Weights of a small GPT-style language model, trained from scratch on English Wikipedia.
Size: MLP 768 tanh GELU, 4.29M parameters.
Architecture: learned positions, biases, tied embeddings.
Training: a variant of Adam for these matrices, 216M tokens, 13190 steps.
Each number is 128 + 24 x the weight over its row's rms, rounded and kept within 0 to 255. Layers, rows and columns count from 0. Numbers have three digits each. The size before them is the row's rms in percent of the matrix's.

# o: layer 6 attention output (transposed), 256x128, rms 0.0786, rows 28-63, columns 0-63
# v: layer 6 attention value, 256x128, rms 0.0579, rows 29-64, columns 0-63
# q: layer 6 attention query, 256x128, rms 0.0989, rows 64-127, columns 0-63
# k: layer 6 attention key, 256x128, rms 0.0846, rows 64-127, columns 0-63
o28 100:115126119110148129089120153164155133107116104152164151110104129136162145100122129099152143089109109160127118126119106136099102106124092137107094148100117164104158095140130131157146150158151150
v29 103:133116119077109102122143126126126105118111107192122133182113107133123092064118108088131119189124110130119103138092112113135145105140139123140125077175114129125184130143114146134100106125120176
o29 106:118110097151150130118122137187104159092137146080154139106116124128125123186186127148139128173129101140108123118138127168140127127122093134134136135151142159114123041149152130119185115148143119
v30 103:109114168142125120182082095157129098136169078101096163154099190142134148159121135100155164091130106131130166118112130134148134149102124131136120086121113119112126155126140109118116132147125115
o30 104:131154123155108088092120139106138132066115109141173152064147133158085122151127115138129146129139157115169123128163123133103082165148133125125128139093115129153110096163123117127133118089138117
v31 095:160117150139078085163113120147133145138147087063156138118138108103118136127073134143137125134148145137097133153156126114090124158090097103082134147119152156192150105112139101130093133127144111
o31 104:130168138154107113192138135125148119187133093170146085131145133162150095166124091141144129078142097130131118111127157138115123120186142169132138138083148130141133196145101077135146123126105159
v32 105:161133121107122137114146130122114111120146076099155149119139136150120151103102115091147120138151120136139130109142118136102128123092097147120121122125132132129108116127172122174079060151183178
o32 109:119133158146124090149153147111126095128119120165161107110119164150046098147123099123098127132140094112128095168139112158176096118125133128132099111159149116140159156117146103092166121155110083
v33 087:145145138148120126108148128135171133133156175121115091140128104172129155124130163146110131131150117120139129126092117147141114141139067157128139154098127139119135089138165120125136092159100120
o33 086:103136101124102138147131105068126118140144129116154112128130150093080120099124125118144142149143116086157157141179131125127181169146139113166141103163112085132149157151117175102076139153151133
v34 104:180078121078123088122147141119200090102138136145111172132120131106112101152109166136132188146151106149125142121112093139089132089111179121150149106132141149121157136149120126132147145130148145
o34 114:136136125116112117125079157169122110093154117124127123124148131140115108136160151129147131130112143112105083134175126115086085133127134118168186148113066104092122151164153150150108156070159148
v35 094:113140118120148165141155143117134104146110111132100165159102150133112130123088092114148164152154108132144150161138126107159140133146109157118164115132125106097159138138058101155142126135153139
o35 102:098156107096112143107119197150114151088109140129161155143118128117138117149138100082148094100151123106140094144166147159116104176098124146113138146130106114148131077149168087116139112112129114
v36 112:153072138123103111147159142085122169120144144169123141147144104123123074090155158123095148087104133138159133080145108101165155142152145135138111121167145116150143153129114127129124145123147145
o36 114:114157129121113144111138126147124134117152114121123122121143148130155128131128147119092107109131084084092129108095142137057078096155138131165132114138119133113108100165147153145107101106107108
v37 098:150138124079139095167160119108079133142073158143150148132137104156126130100123105104082109122138135132121143105118128139144115113165130128121139139145162106138175127139131114102104104125113119
o37 093:112134133119158109135161163111114158116148141137114120109101164174212135141111133110082095121122106158121122099104150126101150165112125121145144118148138170134077127139165107137135117122134118
v38 097:123139160139117123126091105169179103134144117054142119125150159084132150160153114137150171097138139158138141145120150149115119099116118146150155100104162150164117148132143138101106122136117130
o38 107:125138096118074122142120119155139128106102114186166145076122143135096126117099116117122153148123156109134144097117103133141121114118132145129138170128115109085128151118110114146149167171175112
v39 097:105139149138120180133126152108134130108139131122104129130121151126127139162116138142136126142119102130132104141134133147133108127127140147102130080121122110102109114158160129148133121134101138
o39 104:155123106109090116109137134102136125095129126135117137155123143129061136087140141125171179126135147157144101166134088094127199153119110106123127116138125090116159075125115141126129184146115121
v40 104:142132107057085130145187156137121135118168153132122130138097157145141147110133149123131085127202146138145121078109124175100131131144125170147100143113142113126129128138148132177099119133140120
o40 102:087101171141128121153156129150149162120118138115167097141080132088123136128122120119097121146099119117125149196134118126124060099135147088148129102132097154081112155169103113126131103120117077
v41 097:103155132134150145118132149102109119115108184120120150142121127146145122139120145129118120109141105134170107095138138110094132089083121136105131145088123132145124144120124115150157160135123117
o41 106:181116155149174108128151170128155146102073114131132142122115122140167074113145117091112143110142141135106126107106113130139121123119162129109149115135129138169159126159111084111145099109093137
v42 109:132150107152129136103150131135060163156116121104106156144161141151147160115115115126135123168111127121155143100139149153127137149166130078120097100124126126135092145114116119129130136121125150
o42 115:129112124095148132129125139134137103148140120126128127126103114129121141170123152124123111114183143119138128120086082127156153124134122126129121095156142145131151081104151129106104120149097126
v43 097:101084169169136144114110101132122138101081089119145124125179122147150106129163163128126138091134101100163105173117123154087097084106122109138145131157117124135126125118168132143119127114126131
o43 098:147130148083155111152079111131125078093119115116085127115132141151174098109124136146159120147117159192092143108156163107154159123128135127106094113131139134148148131091105149124171170145144127
v44 094:154139113131135130091208165130166163112155102100110111116161141109108148136168140148137145172129144117115110113095110168095090107082107154118147140126136094123128139122172146135175126133139164
o44 091:131126161093105162125114145115141120110136106135076133186112122091193129131112137092142151144114129182093106152139122103121137086147122112107110128147091183136150160116126130095091120166151115
v45 100:170115109144180102105128104134127129130108109109162059142117122116133127119143071131100126128099121132130138137142151127125166148141114126160084161110098115128154126122101119149145125115159152
o45 110:136167122154128133145119135093097116166127146118099130144167101146153131127120128106109102109125087120125114156150113174125152107103138120132144099130147123136118113118169172151144076126138138
v46 097:150130132126101146142192167098114113116089138180097117181158110144123149128106168140042124124135119135079090143114090112104113109124140136109150131165110129153156143125138115137087156111115132
o46 099:115147155082119123149154134142120149110156110099111126128134140108095090122148144131164150133155126110117101108121128119131193139135149119116119146090134108139151136154131115134160150136113202
v47 094:126073095091164138119129137127136150105122119139110141152118128126106126131097169143151149180064150125133154130128114129096133125116162127104160134109159125126129140111120163157183130132085104
o47 100:152157116073145134115078124141131106116137126129110149105146100135118135168194167138149132106114141110101087135142121091141129093145137092144123127152163089140119136141138114123099143126161129
v48 106:118113123164120126134154137124110152137128150160105129120158155169125112088134131111059115177092101125091153087119141115116119136137124118131126179180136121096160131093150094108124115114133120
o48 118:126089200114166125114134126090150106155161135078101148127116112121138115142126189149147134098112111116120164128108090115100148127149126093132103103132135110163111140115136200112086087124124106
v49 106:140105103183127156121070150131141142141119121181128137125168128106115114093132122110143160124096161119112139097146158093126148168074121123128124185137110137145124137117148139107101133134129139
o49 108:172143123110112128133126077092153086151157114143096124120142126123116103181084130162148119137144139111160076132110109142120171076148123112094155136121161143164158123103116128105130141078132137
v50 097:117144176184139141101049095126133118100122138117110138091143134140140079145159166129123129056122112130130130127119144157109145081128155134111125130167140135137152125123126130112128106119101143
o50 101:138124087159084111116155123139115138098117145151166163113133156151137098129104117148121132148148126148141144103145171100140134107089124120127127164148162108141127147095101162157101121105093158
v51 089:148126122107151144173131138131130127138086128136128144165133080121119136163170187127091131102146144124166144135117116115124108136125141161098124172139116140105111138118170126106100098111157110
o51 090:146152125080147099130126098099101110110168145092098105091147153174116153103092113117130091178143130129134130132136136108112149186152150145137175087130112082129126153132100112125155085117130109
v52 097:123135151119108135115156145114103156161140143132139121162090162157134116095092122114098097144116151118119135109128130132143159114177133187073148123092110114109108090108122096165121103118152095
o52 096:099149101122155128141137144102128131130100152107127104111153096098068120080134108118096137085123075069133131147131117117134148162118165123167102114128162035145129133138116157135115135155103114
v53 105:102068124131115127149134148094128145125121143110148098135132136098125141153102123191109160103127143106128112132117131104144107101136162101196157122129158123174172105137122094125095104127078126
o53 114:144149134090114138120129090151146126164108111176129124110127148114197138131170154134090182132107121127087125142109134130131173119123142110128134142075111117103134131088147152147120193170127157
v54 096:120121160106122121135133142121105120144171120125102090145128147148131115078113122135164124085094130104106094112131130116131125186162097140116107117123100142126126156119135140086126139124112167
o54 096:096169090162103108108156119115140162144133099133147102123148106095108111127120136135120138145184110145135174108100166104145144073133099154111123132152161096124130093145106120162120132178127111
v55 103:180107112121134126143118104085123150121165074152116096136144129081128124135133129104152139137116087152131121113158123127085125109102134083136104103159137118169115162121155143169158154143110127
o55 108:143159145141131113133103095151140116140121108113130105095123114127139106175167135130153147163124136147124107129100099156150112095123127143117106128108132111163114156114138102127124134144136098
v56 108:115121133191103170119130114138143194139120153143135140130146118145132119109151099089165120073134116127131116128156108129185127159125114133092151110120110114129121109131105126123129117143124132
o56 105:116178120098170145129178129112126135120109136117100139112126109114142097113078097163121139144116132154131099093130166162112179153171111157158150100146168146132123080090173120085143146119132098
v57 102:128176113166116127150091082079130146110098110158131188118125121101142162153128132120106149135162092125125125139153137113101120078145152126118112092136162118122087139119127091180143110145135138
o57 108:165092096108130132138136162122105105136098122145125131129113151174144147127117096123132130115119135155168093154071091105107117176090164123144115135128137172150126136106153126127142138119142093
v58 107:121150091087092099138122119113169111148115204143171130123107104113135085089111086128135146136164146119150140092144126116149141155134121120178106179089131141153139146126130160119099129122138092
o58 113:157122134142133141131143084157154172110116140142125129114091155138178131163108127134101063140119127113150135131119131155115117145133122099144188099127064130085135117148147100119143112089138135
v59 099:164139154120132116110123132099057133122134112091138118153155094080125079183103112115187145120088151133136116133166114113125115111123156110128105151070133149125090142115140119138087170154112100
o59 100:196139093108081160170148116124150087171117129143053107133145146121142141148123129153132145102145128107113138083113121121139118099132086126119107145094108077116145167152132112160145098120107136
v60 099:140128101132123130157125130124133123127121106151108119129061117099117168125161125142143153101106146127144119091095125155132123114128116186111143144115140128134135131149087189123166122112110144
o60 102:133162151137039115124137122102094170118128151146141128140160164106099128150090123112121119151156126130124111165144118119139156112175168106108144090173108117141119134135166137089134157161137134
v61 101:145112130152164133156095121149143126119110073101137117107125115131124157174158102162159092157141147112157095175143148150103121153135111132082127131131123115158145129149111138158131113133088137
o61 097:143149106126125081120110089126084125124132113139114112149125113137155133098160118109125125151140120189076117171164150124169187109128131149133117130114139142153119180084108125132192140134125133
v62 087:164136098094118178097143115110139160106145119119121133109141115139117149083070098121106095147118128159104105134130109140112119112128076148110156110129101131141111168143136197123128111146144131
o62 094:113114114133107124149130156137134155133157142151119104139089107083148122127143106115145115101124149156131122122126106111122127115141100133098072095167153179123129137148148114098154129154137092
v63 102:128129138141090157120118112134154118133110130138143135110147126086142154110119155127196147111170179131141110145149133095099141102140122149148115144110141120155119078128091098117143163120091109
o63 107:133111115087126141164147167117122158135098117152123119164148120118179099138086099152129153131094131132146112088113153129147151123120179139126167144083127130103085146105098142122085177156097082
q64 147:143173125110106131086131106126129132141110127136163148116159115100128146108037124142129131167154117123110139155160109128108109126164161098133157129114113144127073097117121088147129104101144151
k64 127:141131155131125135113138131143153148127108110140166116087136151125047130121121142099116141127146148110128132161124120116110114132195178131138146137132163078105095125081168106114117135099079141
q65 178:119068111154144103085139157140118155116160141103146125128149141143123113125118108137113180150124147141136078157165137111121147124178121119085114108146136136158126157116115139120083142135120163
k65 121:122121116145152116124131117121122145103102137145112135174098159154214121128127139136132149129139141207105066148133130093123149148115142111111105094141119178142105128132107156142117181122141140
q66 142:112168112086116136139103140111107134118118120176140117149128123133146139108058095105176118153144133149124155127134105105141130127110155122103151102118117133117137107131084118167108098140132125
k66 136:108103158109149141123116159084126137143150138148101124132164154101129156085092155121133118149159131142153138131158129080114068132109172161117129145165140154076109123098118106129153073097133117
q67 155:123115148120141116152108179110147115118118139137123123109150133115139080138212155120142128097093099100156109095139120155128119157109137128145089136127125131129113115114174134094127146117135106
k67 150:122138135113111101139113155104120117108126075109132131119139092167106095123137154096116146144124124059143103129157106196136161150098118109129113120099135131173145134164150148082117136166130120
q68 122:159197130106121137133116144146148104148146118155111167078108140112153137128105126137099124175096113152101127154141127120119129133137122107094133137130124108096129073072116074114116126142129123
k68 115:187150119134116147127119114124134120119144117136122116101144117122225127137128142112127125127122101149102165163152118119134072124145121142132130086143150189102151107112129124104122126092111118
q69 152:132147130107148124107126083118154133141150130126136150107121142123125098162153127153138122126066125126149118141145143138124111106127112113143110146135121120176117112115107128111128122101132117
k69 132:130160105133120132116114125112186117117149098110143131085128106171071105162144104141124140152106129088158102119115123150142134122152118114091129105149115082173195153154123172089103163147110108
q70 150:127139094183149127125123132142136164104170140096098116092128143137115169138071118115129143205131119119118172106126152150121122123105127141110130173144125113086130116119094080154163135132139081
k70 153:102132086171165112148142095137099173070157150135148118094135140076115128114123127137101143138125106150117161145138110132148128146101102133124145116172131131100124123122118117136140135170134089
q71 132:095104173062138109124127085106127120145145099144154116176113150159110134126113116152161115109108164149131147165117181097127134119153136136146162101107144121131154167144118138117150128140115140
k71 133:109121160110130117122106122096163120131140143154105149196118107100199159125120112154153102115134123173151140092159175092139149120131131123119157110096079132137168158124111123096148116086186131
q72 167:139042116141143150133151127182112195142171118089140129110121132121136137100113135105175138134102111096148099108145133136168137152115131098099104123145116122120124146144129078134135121124147203
k72 159:106099147134142102138142097187136160147085172127163158101108140113103117139087131132144130116127115125149103093131108109167139136122142144126110139183170073124085134153116133134109192125148176
q73 149:124116151129136132194158124127152140167121117127167091180099105126103131118104107128111131125120141131125128161083150067156130095110171154141168122152126110117151155111116104132102109133134126
k73 132:136165166124118116126116154137151135183146153138141122182141129116143147116118114146135121134135105175145166133117142092155115105141133122091166103165114112105121166094087110102106127133115137
q74 152:110161125118111128122061070118158113101122087148113177132094135142147123133174119124147100099152133115111154128135138135110123098115116131143099141116129124124138097136119115115161130138132110
k74 169:110136133124078124131101119110174118101151104159107077117140096100127129131145143110146108151102148089157159108138117128120120114110063131131147102115082122135178122153144106136163105125165109
q75 149:138077124158132141144151140106151164163143120113100123176114117113151142110197129104096127113135153139128114131130128112142117140128108128165104135170129130167115137148116135129129157124134166
k75 123:127120129144125117131147124136139110136109154106140107129134110153037103148150111133153135104124141062170113144107156123157101120098135116152105124156097138177090164162127146141093130084157158
q76 138:153148096144146112132126134133133141111141156101111112072120108082152124131164164129129116133094108162093115126148155140170128150110125114128082126149112117139118136118125101079120162121157122
k76 135:157123092126136090141137113137136130095169105096125124086105066143127130162144146124119134166098108118132138140149129158174091136104119145179118146123152125137127152183146141111083162107104116
q77 184:129128125097120110165113155133137096125111102191142122105125123120105131106128135105080146131144129135091118157135137110091142130176124118139147120123129103118129138077117094096081123132120124
k77 109:140181122138117110124140154122141080105133137179102099134098153104203136127128112118135138140151131186109166131175148112108147124131121114099133098117110160132134116098138122122133150144123140
q78 161:120140079162130132104151080112168153101122138085134099128143145131105153130111117131094134160166122118133157151140118163119119092141117114119139176140116141135099136162113098134163148114133089
k78 124:126124117182138107124158104118103163086137133098177098104138115115035115131155118144127137137135145097123101157062128115134121123133157127142133130142111084121138119105133121135135127161087103
q79 150:152174099145118089088188119111149129128136141117148132127135107080112127166146136132074146140097122152113126166135169139137127146168139113160134141128103115178099161116135098093121141108148112
k79 167:166153109150116084132140094093144138081152091121162114093098099159126110149153131154115146126117120142109139205123194137153141102163149110143166115108131083128137157137143146099082156130073124
q80 167:128156150088140129158103098127147112123136146116114108113099143164108146126137115133148123137118129100155159093116121153164119113083113147139128140140129104107162122136081124133165133144126092
k80 160:098143092131128121147093122140145133121173121121103117105136105109095133133124133159142116154119115122150174096143136100135146129100092154112140123169109040137194153103106112120163116182140080
q81 166:141120129169112151143127098121182108126103132118094109148123116141136143106185108115098108101175150141124150145133105117115121100137105139128117131156131138113133110145101123142157146118118127
k81 159:125138109153104113144121121147154113138141133133113079144131135114070106122157113120145141142124147066139135130104122128124087121109106120160120091129079135174133119121130104147148116107140128
q82 132:129140071163129113128160166113126133114158133095112141076138094098138126157176152134099118115135097116145112120134141170149117121115120129146077142152100120149095130122146132101132140122161118
k82 126:146138065138113105120139104139113134075139104105139120087109102160081117156140154122109163119130104097101127157113131148162150161111117129156146172131154103137121128188151139146080155161078111
q83 182:121094128105099133095072150112123127118147132131105162109136115145127111112153137107151137087134148091153107080147125136103127151118112112134090124100135128149145127146151182162136143118111178
k83 150:095114122111119126126125132127111104107091093151117149122130170142062129124131146133141124099113166097137088094143120114096179134116083128114090140108118061162113130152135148164123142169158151
q84 175:137125126131124168148090151185136142151134132120130150084112154130146126127115107112153120120108096099121100081113108132119126150098136151086114130133138117078134105096145086160132105143140172
k84 151:133141141117101158146126137192114130171081129132128149128144151099192122135094148091133107138124124137140143116112080141143080122122094136111119142176179150097097075117133104136118140152109139
q85 172:181128101142126126118139104164146155134136150113159129080120126095114154151090117165146113169095120152110069138130150122174133111115107091113083143172111113114125144120121098113096130128141149
k85 172:146122099104135137076135109175117168128162159101159147084100130119164164172104137133124138155113141189090107143108124082178122107155150163102121126166185100110139146140130127130077178149086145
q86 154:118085130158150128117143153108120127141126109126133132136160117143120077146173150122121157094102138100145100135159086112134128137136148130120109134155139160142100138111168173114109121110120115
k86 170:135117154148140126124127164110117138138081136098125108146143149180093087121130110113111163137164154106141059134117083178104178124139141085122076110112138149170093102154120152103108149142149126
q87 149:152105116125136133148117102186162173134156103120145120111101130149142122109103085125134148105116142151115121148119136079181144120122147103090109103131130111120137121122086067123143132142134169
k87 120:144122136129120106128132105150144144148142159164107126126109126097227153128119130127174097155116121171137129118151137093144087113128103151113129099159129135134143136138080113110136142099149146
q88 166:095164156122121143139097166093141106144109103102134148159146117185116081149165128130108140121123143099183117114077097167111108113121150163107152137121131160122114103121122162136111121131106085
k88 162:093137144128120130112099174096123126128114092137132120186187123178101075092145137130117161113159123083156102115112115132092147121138103125091129129127111139169152111120106125129154087180106085
q89 145:151132107149143109187146130140136143121121111113146110126123149139122123131158131124100163124121131143112115174101130102149158123156144114096136125190130114100126169095106071063103131152134095
k89 103:137142140142136121130126141112135122130150168158114083160112109125248116132121099127149117147146100196110149145126125118155118130111123120130120090136129185125132112116105116120122146147121125
q90 137:139148101169108099118175189120096131110103122145125134123147113090145119167161153121088132136135100134140126148101176143107113127127132114120141145145101130144091134077132114102110135129156113
k90 167:125151116141109117117142140095139123083150106148149115133123138160150117140166113110074161124146112131091154174127160152129100136103113114139147124096130203130090101142160118132086149111068135
q91 151:117104106184112152161115161145127165122116134095100109119132127155145126133193128100130113097177126103138117098118112149132131114081094149106113147164120130112150113156132118171138137149134164
k91 142:093119129148124114147142128177120130131097160104120123150158130128091117117138132115132131135142143091144109096092117148140105146087089139152099120152119110147074105166126114196158125146129135
q92 147:138130108137138127166164148075107084130131123150097085130103135126103130102107136124084114143136121122120197117134107129118107133090165170167140149123127135136122137124097171146138105109113096
k92 128:144144106159150114156126147110092121119131149125132122095131125131017144086141133119106162125125114063146179129139120129114134143103126112129125157086103100119124133097117134126128124113116096
q93 137:123108176127141131120142117115136154121110114131166148189144130142144081140149111152144146097108124133147096122074111135153129108116137154132177115096138161126145146144137176129107120126117116
k93 132:099098165119144150124122141138132154194122119077152133185144090173177111120149128138129133121095117121147084117100125165112121086159168118088140133111129148157146103174108158118146099105138114
q94 173:143150136146121142209139139143127128138113130160107081148105120098134158085153127106113105113125094127101168110134121130158111141071141151157145116152112111079134142128136119135125145122141139
k94 126:148142129133094096168115141148133119159135128098137121109127087096055122123108143102095147136131099085142172134151147136164105107105144139168154160130135055112099151108145100140123124099108133
q95 140:157166114136136146121152094147127160133150136127120135122131121133142169137104123144132101181113131129154181137096133130158107131100129158101120119120102143118118109147057129123157119122133079
k95 114:134131112116137121130091099129150165110158128090158127078130079123026142111134137134129143120127120086143151138120133112148090117142120156145135177178122081143156110138117131123120096126121113
q96 172:141188130101092150137113150131141088155089131157122143117134114112142112122159136129106101091120101130102099135120102131100122130156125124127143124136116129113112087105156102107121112119140116
k96 169:162162143118099164123128150127155077154124081137134102126156135145152100139140143087126130139153139101131140143130098164115086108154130137140117126120162170146128093108176125132116099120071146
q97 137:099136114162146104143118196091114103121125116131124150110122122127124078168167154118057159131136114124112108122137123153101133122160111147111139148131139136144112122097142151141108141146125106
k97 121:127162109143131139101137149125091103079120117133119114160143148161193104122147115135111140124150130157108126153115122147097142150107106104109106101098125230118117093139132147129120131151107104
q98 127:123099114180129157164095110141110158091125154115102118129091134142154143117111114096150122129164090119117160100120107150131134129071109123091120137148163125038138127163139117178163155156143164
k98 125:105092129130118125154118110199120154163129135113117124119135153080135134115117137104127098130085123110134123089137105124146084128080128148171146150148129145096095091148128088204152091116157102
q99 153:113137164129121168146075111164164094122115120121094106137118130175126116111143124107148109081146150095151137100109082129124131098115121177133151135114151137088154079136111116163146105135113095
k99 168:106137134142120136150106138156137102204129115139103109149164128120100110096116136128142124127147133099153142079111057141085111109133081128112112115149122142155145102097109104135188082149165093
q100 141:133129161175148111126135181129103111134141163097157138146129134146117162166106102118109159143107143134153141130112149150128142132150130167115177126111142118081132132097105121151121126158127105
k100 108:118135113127131134133131114134099158119135114138096152172150147124228121120131112143132126098159091212101140151118138125128136148121123126102125106133139188089120098112116122147145119142132116
q101 132:123148144177130118111122094133171126153149103121150128151105124157125155169093083157124133141121205144145158139083142096131124085139122134112134127130139135108127116114078109136129107136135090
k101 112:131121118140125165097119118111130152135141141144105126171140132119186116144128103147154147124146116187127137160101113085134101109136112142103141102168121201115151113120093104132135109131145091
q102 151:140152129126111114106100073128115093124108130142125164132116152164127137131105134114116119143169173121112153144132121134052133117164089126120158143102151142131140079134096135137160127132101086
k102 144:113145127141116186111123109113142103095105121183096095132149161095151140118150088125118119122137160147116152130109086115078112127148109119124102094111083172122150104089139114149190085134157118
q103 161:104073121157153098128142138125113137100146120135118100166127119115136123106172139123096150111144136151104125144181150111126151153130120120127137129123134110147127199137131151116113166142133152
k103 135:134118120147142080138128122109111120108131143138102144165091125129187139121119132129131138129112129178104108129140179136137144147097128109158135094090086169125104140165118138163093155090182154
q104 159:159159113125115140123122068160136152142112134114139140103112145111127167110061102141125108191155142134110161114132109135110116122111143120094125159137124142114149084141108122140162104122115131
k104 145:138128132129120155117135113144119149116115171129172131068135161086062174125105127120138108150113130098121158114091085100113097117159134157135143127142145087077147112088139110140162113115109144
q105 149:147082135161111149118090091169169159139123117132141132126135107106124138103146123093134127097134128127104084134140114097148149128143125119119099115163139134124118128135135074147102145122135166
k105 159:113132158122080112119137123168156116164096131151155113146112138100135107155096121110139130138142184143137090138098102100132112087149120120126116125166159089139087144126142098128096166150123156
q106 146:106174158074152102120125080098129105120118130140135111169117141165132097123107117137134138137126155161136136176109122094113127091142142127133179101108141140140156157140105150093143106126095076
k106 146:128128151120158156140102150073166127128167124143118091183144107140167136093137103147134097164113125164135122099137123142110125109151158133106146108097066166151187135099095134085167101082163093
q107 143:115171109099101124114098160114111130129142126171111130131124109111103140106088106077122131104175145112142148132137148104095127158105152160132120138125116110126109126132128113146114097115146120
k107 129:108160133089095125124121161090119101085120105156130133121157153150046143109107170119106130113131147111140174144144140090123167134134107119133129158144132059110090133107137120156110114191097140
q108 136:152095108111132118119167107100132139159124128114169090158146110092112091072118133134124139121133150136106096162174109099144129136162188090154142106123136141193090150123134135093110136089123157
k108 124:156141162140130087112147143122161117139109115148157122127093122171043129136122134110133164133141124100143107146134121117110158124188180112132148131113120063135099170098137137091067161092106177
q109 131:153167112126142113144164131141124139123128163124099121082132116105147170128111131170094112151113099153067155141149166142124127169162105109123118157141110108142132127140145147115160159118127113
k109 128:161143079129149110135140084144117113072161157106131127060103117113102149155156142122117119125134122130086151138146145160133108125120138148201124141108107095111151135137136130133107131102125142
q110 158:111175143144134137118139110102175127128146120099123127134122110134110136183143145143111100108136164132140133163089139142166116089143113148156138143123108128138121095137124116096142135135132056
k110 151:130160104140125103110118100123161139118161113092133086125140072138076134141179106169129166128136110108138153148092158129135143092153112131135132124151110109153190147136124129100145097152112079
q111 138:132173084135133116123115161120140101095153134120104139065121132128145110162170155121102136123130106134133079165161118139110130129134103120097081124151116119146107101105141098095116118137135093
k111 145:141148092141143141125121132105135102064142114133094098099139124159181098127144125113123125160124135135095124135140102166125139150120100118149083099136131183133157115147142145113111168161114098
q112 144:129079141181138128155137138195126144136148122104158131092133139102114151150177147153125143129094104118132086133126164147167148141162104106116109155168117096137149138124166100103124162148134150
k112 124:125143123113120082136157113161135143118120180102120155117113119112220119170134115141134108100160127168094126120116150129167162142124117127126127082155142129118133153148118140120094179158130168
q113 143:083116129113137104113118196114100116118151118130114148129148122129121096180189169141150133102113122116151102097123163163134138155133117147130111125121117115156122151130186139110114143147139122
k113 150:111126118104135101120105129076111117055122092111113156155123113170163122135135154136112115108141129121137109109158175160130184168085103119134123149098150147149123151194145178133113133185155127
q114 138:117148126146113147085104143109096156120119097102177155150146109136115105151091128097173124148101137100178141095116130148137119115102169144116149131101115135111117133130143178167112110117134146
k114 128:079100152119120125112100160136125158156105093151155166127150135133077123105120157173106161114147103106137106135118118099128164115145125124087156161132173082097105116136124125149113106163088120
q115 150:119098140170109127146142137140138126146106115129127109143126133116107181120132137127093121107170135120101141140125142144092136123192107131147171163128128112134131131126136099140133140125127121
k115 131:125153127160106109130197113155132094106112174146131131158123168101162120140129079128129139105169126154093161112114138162092162145146135075132151098113121151116104133098157113147148130136132172
q116 146:126133097172087132090145094125158137117120094132120113156126120122150127109152107132106109102169168139122139154119121099115114074127117124148105153135136163179115094155134117149121105104146119
k116 115:137118117158111136094116108126162136142125120119151102119129107146033122152151149115137156129131162090143102175077116111112094087127124137139119119126101162133108106153105113153137109085119126
q117 148:140065138131099127138131105153145132127128116151138116159113125133115150100136111121090133067137155130085082167154123079108148134162116120115148127160134115140162168127141115125116124139117163
k117 111:140151154132102126132122124143140096146114166155106102176117169105206125130127090101159118146156166183114129123124127101112150096125116106132104072125095142132101132107123128153115155124163180
q118 155:103126133127135119122112144110116154112167108123146167117119126142153099156126121144186127120085101122155109105113144152183127129102134106124111097112126127098111145127109104114128143140151146
k118 154:114085114116144117109112119116111172139136103095117152137131084139189117130135149135138133146094099143144104126160147130169126142102134162118163163143156141144143133191122144124127132116141083
q119 136:140166133094103138096104070175133101126126145146133131111127148136128130133088086148125115106166170154102136141141128093104144081157102118088162131120138121126154099114119096130135115145121136
k119 107:133140127129093148128111113142162100164135097184102123144123132103230144137131124119148102157129132203120146127115123122105093110157117144134136080127140153114150110100126106142170105120134136
q120 152:126147143124157148197132196135122133143116119133119114130135125124137111121139132129125120117098060109145138082094104157170115144054147141122141124152110132075101128110141122116122128146131112
k120 163:117125151127125119152126166138095154167121127095153138126156095119109095105121145094106128146135090075157144124130116173146100131089147149129145178147171119122105117123137102128127107143091094
q121 166:127168141091135105091147090073105115101112129126170129139128146125121077110064116134131140181127131131119135139149108146107114110148153106125174128086153146149116127134149135094157115119119096
k121 179:144119132159142146115119140089131150109134097138168105125152140144126146118150134138107110160128117145125094149130110159073138119163187117095153117079111152108158128096134130077152114074094106
q122 164:122120173090117136178164126101131122146102123145130093190143107119116140110124129152108100112138133136086139140122133087140126152123166125161154117142123130131145183134158139098117135132119119
k122 196:143131164104123111151116164111133101185135146127145119156111129106109155141129094111132135123123122129153158134132177132140128094150179120157157148114118079128127169100147107101121103099132170
q123 153:123061116141130121065156089107139150121157115110165135146146120135133113128127121134153137131128167138150142154140126095160123099123146133137067101103116149172123145157121158117106123113124157
k123 116:118103129128137106101108113123142183133111131103135141123088089151063142134135156155141141120108138083155092145104144084141145139136139135127123131119113095165135143186090158108111144101158137
q124 148:121135102157146091141129201085079151086155110145105123133146126127114086125109128107092168158145118125135138133129128139109132121121139137144146119135130129131092158113122138132087111141145097
k124 147:099126121140153132121135158073096117094114100145136121147136106153151107099130137114103164121149122172126134185144134115129163165090139091104129153114124186120075122135114121137105142155101068
q125 148:136124135169177125202125165126131146135163138098095091106100149133111144138193108100098140133096126108129125113099150122168134167075106131110115143175133094129149156114123123093108137159137112
k125 123:143128102126138095163140143121097119102144160121106123139128119134188115119125121138140126131136098146149171128145140127169155125071092136125090101179101150124136149140096122116136153171137111
q126 144:165096095125147108126186107140128142145132148138152087120122145102128127116095112163101157151116150163105135170126156095135152130187140103096145118142117131150141153109083093108107128108142122
k126 107:152136129143162112127149098122137130134154146161121120133080125122199157126110107134145143150120106214111134160133146085150096129111148134137129093135113180126140136113095148087127141115122136
q127 126:097057163184110133132125114125121164131108101116167109210122137154114130126144124092133140112148157126157150135088136124106138092140133162126165127091153144115145120145119123159128125142132128
k127 126:090129165133106109111135129133138142153102129147127132218148137125166130107137100152131142106154131156143119130098140116122138110113107101091146094126094202118106112133090114149174094135165132
v64 112:129159125127079083128164096137145112085099147155162170118090079111118141137087145153092115132105150142102144176112139153121109149129103140145095163133108109134097155158130122147112146122105151